{
  "num_hidden_layers": 8,
  "num_key_value_heads": 4,
  "intermediate_size": 2048,
  "vocab_size": 32000,
  "norm_eps": 1e-06,
  "bias": "none",
  "parallel_block": true,
  "init": "normal",
  "init_std_down": 0.0,
  "decay_shape": "linear",
  "doc_mask": true
}
Each number is 500 + 50 x the weight over its row's rms, rounded and kept within 0 to 999. Layers, rows and columns count from 0. Numbers have three digits each. The size before them is the row's rms in percent of the matrix's.

# down: layer 5 MLP down (transposed), 2048x768, rms 0.065, rows 438-455, columns 192-239
# gate: layer 5 MLP gate, 2048x768, rms 0.0657, rows 439-455, columns 192-239
# up: layer 5 MLP up, 2048x768, rms 0.0676, rows 439-455, columns 192-239
down438 086:445562453510469460509514533508554479594534535518425534491518502469569486408481534482468522447532426536551535486431562599527486476511431437467569
gate439 103:565575438581504562425552539570478496501604577459429567516441439482468451458471541508579429500525424442436498478530412502425528546460485465526499
up439 103:474485443475592555440515572531522523461503475427547545482520518502515581558423515548507461537556509490509365516551495550532520549470537546464487
down439 102:538535398514508474603420489506490478504514496505517517545574455461594554470513657519532560511579554506476528408446493454405538532434522444543592
gate440 099:481502497530495612512464475522507480541558404427468485438410541384468501463390419557470466473567486476515465403472494498423499506334509496497486
up440 104:462377416517470543504537530476508456488552422590437490499489511473496520535535436473611504477516469510609477429480506547514485503458504554517637
down440 103:455478465447493529593426532472478468459502509500477537563561492465522488504486481532551547525513425522497561465536508442378535522478491479590516
gate441 096:508483488538496548564569376544530482461557534525530451526474498569464547494488517447552524451537647455444523524476554513603434497468470471638397
up441 095:448519489432507612557539638544582524483406519523489541519559561546594562486450469417522461519559525509453484506507612539468584523629595505550550
down441 099:429495561554447462536467569436420501429470515424541481538582428472476576446577475493472487474522485484504571516468472505475499558484488479443368
gate442 100:466461544482556492491474415370532549473603502518458555477512521492515593554532530508614511504609560601507458547529452500436487555492512536474454
up442 096:490502469468498463441557495479452497572589486502482468477482481556452492524551502514557394557444502483572467528486465452545453554407422478402440
down442 101:554505495540473597412490521492437493455538401457496587496431410498473505495466459514515540568545523497583637478455561441412502512426520423498461
gate443 095:557446525391550543424474477544478499507664484489490641467459517543516462488468532504514545435454453533459581480478415548507569469413479569531473
up443 095:456515504466436520453502558512520548550594511575532539411454472476453482504448514586585518422545452520411459441483536512516426403511438505585519
down443 097:480480445541509577515505557507503492480504452539491467426454416454551495433453516464495530466500516555438590431525555484542565476555540632577511
gate444 104:529465553505610525441470566491542574455607465455539456534440537493459490514541477418518466423506501461455501449441465453454430417493551466508537
up444 103:560544353533563406498614517456479555436399543537468470500433516570521532532520489478524448534511511530479492522521548610593530515519494485461443
down444 100:542583486491515527544511528535554397481477532519535481479458481574535567467443456552522519530572433499526485443474517525459489548473599489497433
gate445 098:516520546528488559549523524488428488470539553517485563424469543371479464516490379461464447449476439483484448535511418567606556486429412501612572
up445 101:557510513454445521549430410583516504474544477520540420517540461575528504593470464521557453579522581559499552453589502461387544636558492543415406
down445 102:565590461507451500570517473460510507369557505507428410519569569569527471513444488568495469484475487478551485385490530493470502433505467526403521
gate446 104:515462548599528493577465478548539467398481462506616535499447452472530555476448543524489444541487474543467466516473474539517473456571512468416442
up446 101:563507479476511444513498495507514463527457455492574495545480445635469528469501512454516540501461411515417537468596462449406530527516560534452416
down446 104:542617501553529550440513500553564556451459499524484447516482450523544568529501416460524442578535503530461390382465512472492437447414529468456535
gate447 112:564489361571462477420508518480418496517528413502532444491485569488549437574486564546487497474449510490512418552427535534524407550465428411548443
up447 108:510527584518558529585535541512521615478409535514540511451500508464480497460560418512535509481468541481445505523524475517451540409576524503491370
down447 103:521497554494585501526459498508466521503493585566555480546493442543533515482649508498524568484455477512484526392571477543415471592481524424443606
gate448 103:512571497461516443539505467562535490470511412512499489448447528460530482532520523478520534476471417454471452507520423424516518475481437576532553
up448 101:438619527485502546479506525450552483512482449469549484421582553519477448486572525581528541572506536535545515521460455518424505485475455540514586
down448 105:511514499504463544474406559435521492464500541450482629523583531438426544528492446436510496449485524489472544526505367533439471496426563517560458
gate449 098:502548478507400486471598485510485527544538536525389498526495550509594466484499599397450450401505534506490480503438526513523489430498483485496435
up449 105:464442451543493567470522597554434524527517551559504491483495532500459502569532488472425435471543476445457546496508556493513451532419407487414465
down449 102:503554491460431561382389501446494430481467603555516499579402509523514504458602528563521483542487495488534503609480433490526439518429450541461581
gate450 099:524544489454540429492468594597583457537525511379479566490459523585499443472547536446597473523474472527498345389542478494452468464501552528487423
up450 094:467533501454478529547488529496578408496441477496416478411489544557545499479561564522518456440491498405567409496520526472478525517448491435473533
down450 101:542504467535579481466488537457517459555511344535457605533398562454493567473481597510515531477526478536518573441478418477490472463446528522413463
gate451 100:527599375530508452535514461453519435450498503462510494554462546499474521461563395507487539462561532558472442520506493434494611461566528522514422
up451 093:575484511458514501484442406580510517625509577553449509505422471532506499497526418487494554594578555459471562420442438572477559434487456452479468
down451 096:504468529489454509503494428558474505491505453463463475529460503554502586500538587520602532541485537509491495466465446489429467491513445475522525
gate452 105:552491479481547539526494597584521506510431435486469395462558472486597502561504518507561525496460484445471554528465448476381547538519581495434543
up452 100:448529519550480492563467384502601532512576443517512609505516521637423562546470498548548528427492590505491420509624563429463498575486620463503462
down452 098:487420472500477464522588533470523565516544535506469518497416454549532503463537435500552441484488536508512546470468538518560553497499566501537516
gate453 102:421518524494447470467527447513512571549449516491496568501422528585480543538449478498529535456562476624491534474524457510624468512500432467488471
up453 091:442496608435563542465496483467550457515461508527482464527523538527522558493440558479537546482556604511489520500503441392527495583500490501460453
down453 099:443583547591458434526439494446445618536480513411412522466515436495474532525451572520542533492487540560524438517508405446536490498458411429473472
gate454 099:510539497487554508495532528566477522585386496540419512561577522525541533476454481531470442472464516453435478393609487481465493460549472508505540
up454 102:472517581523552571492495510579494563439515512578450450448506422491466521421544446523455462503480447435424443545476509496491495462547487414537432
down454 102:539547500460473548474502471525559501567376520533558455448481497558555480554562498490477499599547450486586431553546522568531517489469605439410417
gate455 098:533481527490405487384479448422545500530423468566535493528464466498520462534525450499475528508382546510563411455529506458457450502459620422557496
up455 097:433470546626530515531566501505409503445458532508477476501547556517544473528502564450526516441490495479557561510383541481561534526600435427403560
down455 101:462534521514463499479494441521471486503524475405474525589599507533447402424525504514542531487479459448497546622387523479556497461526515501494472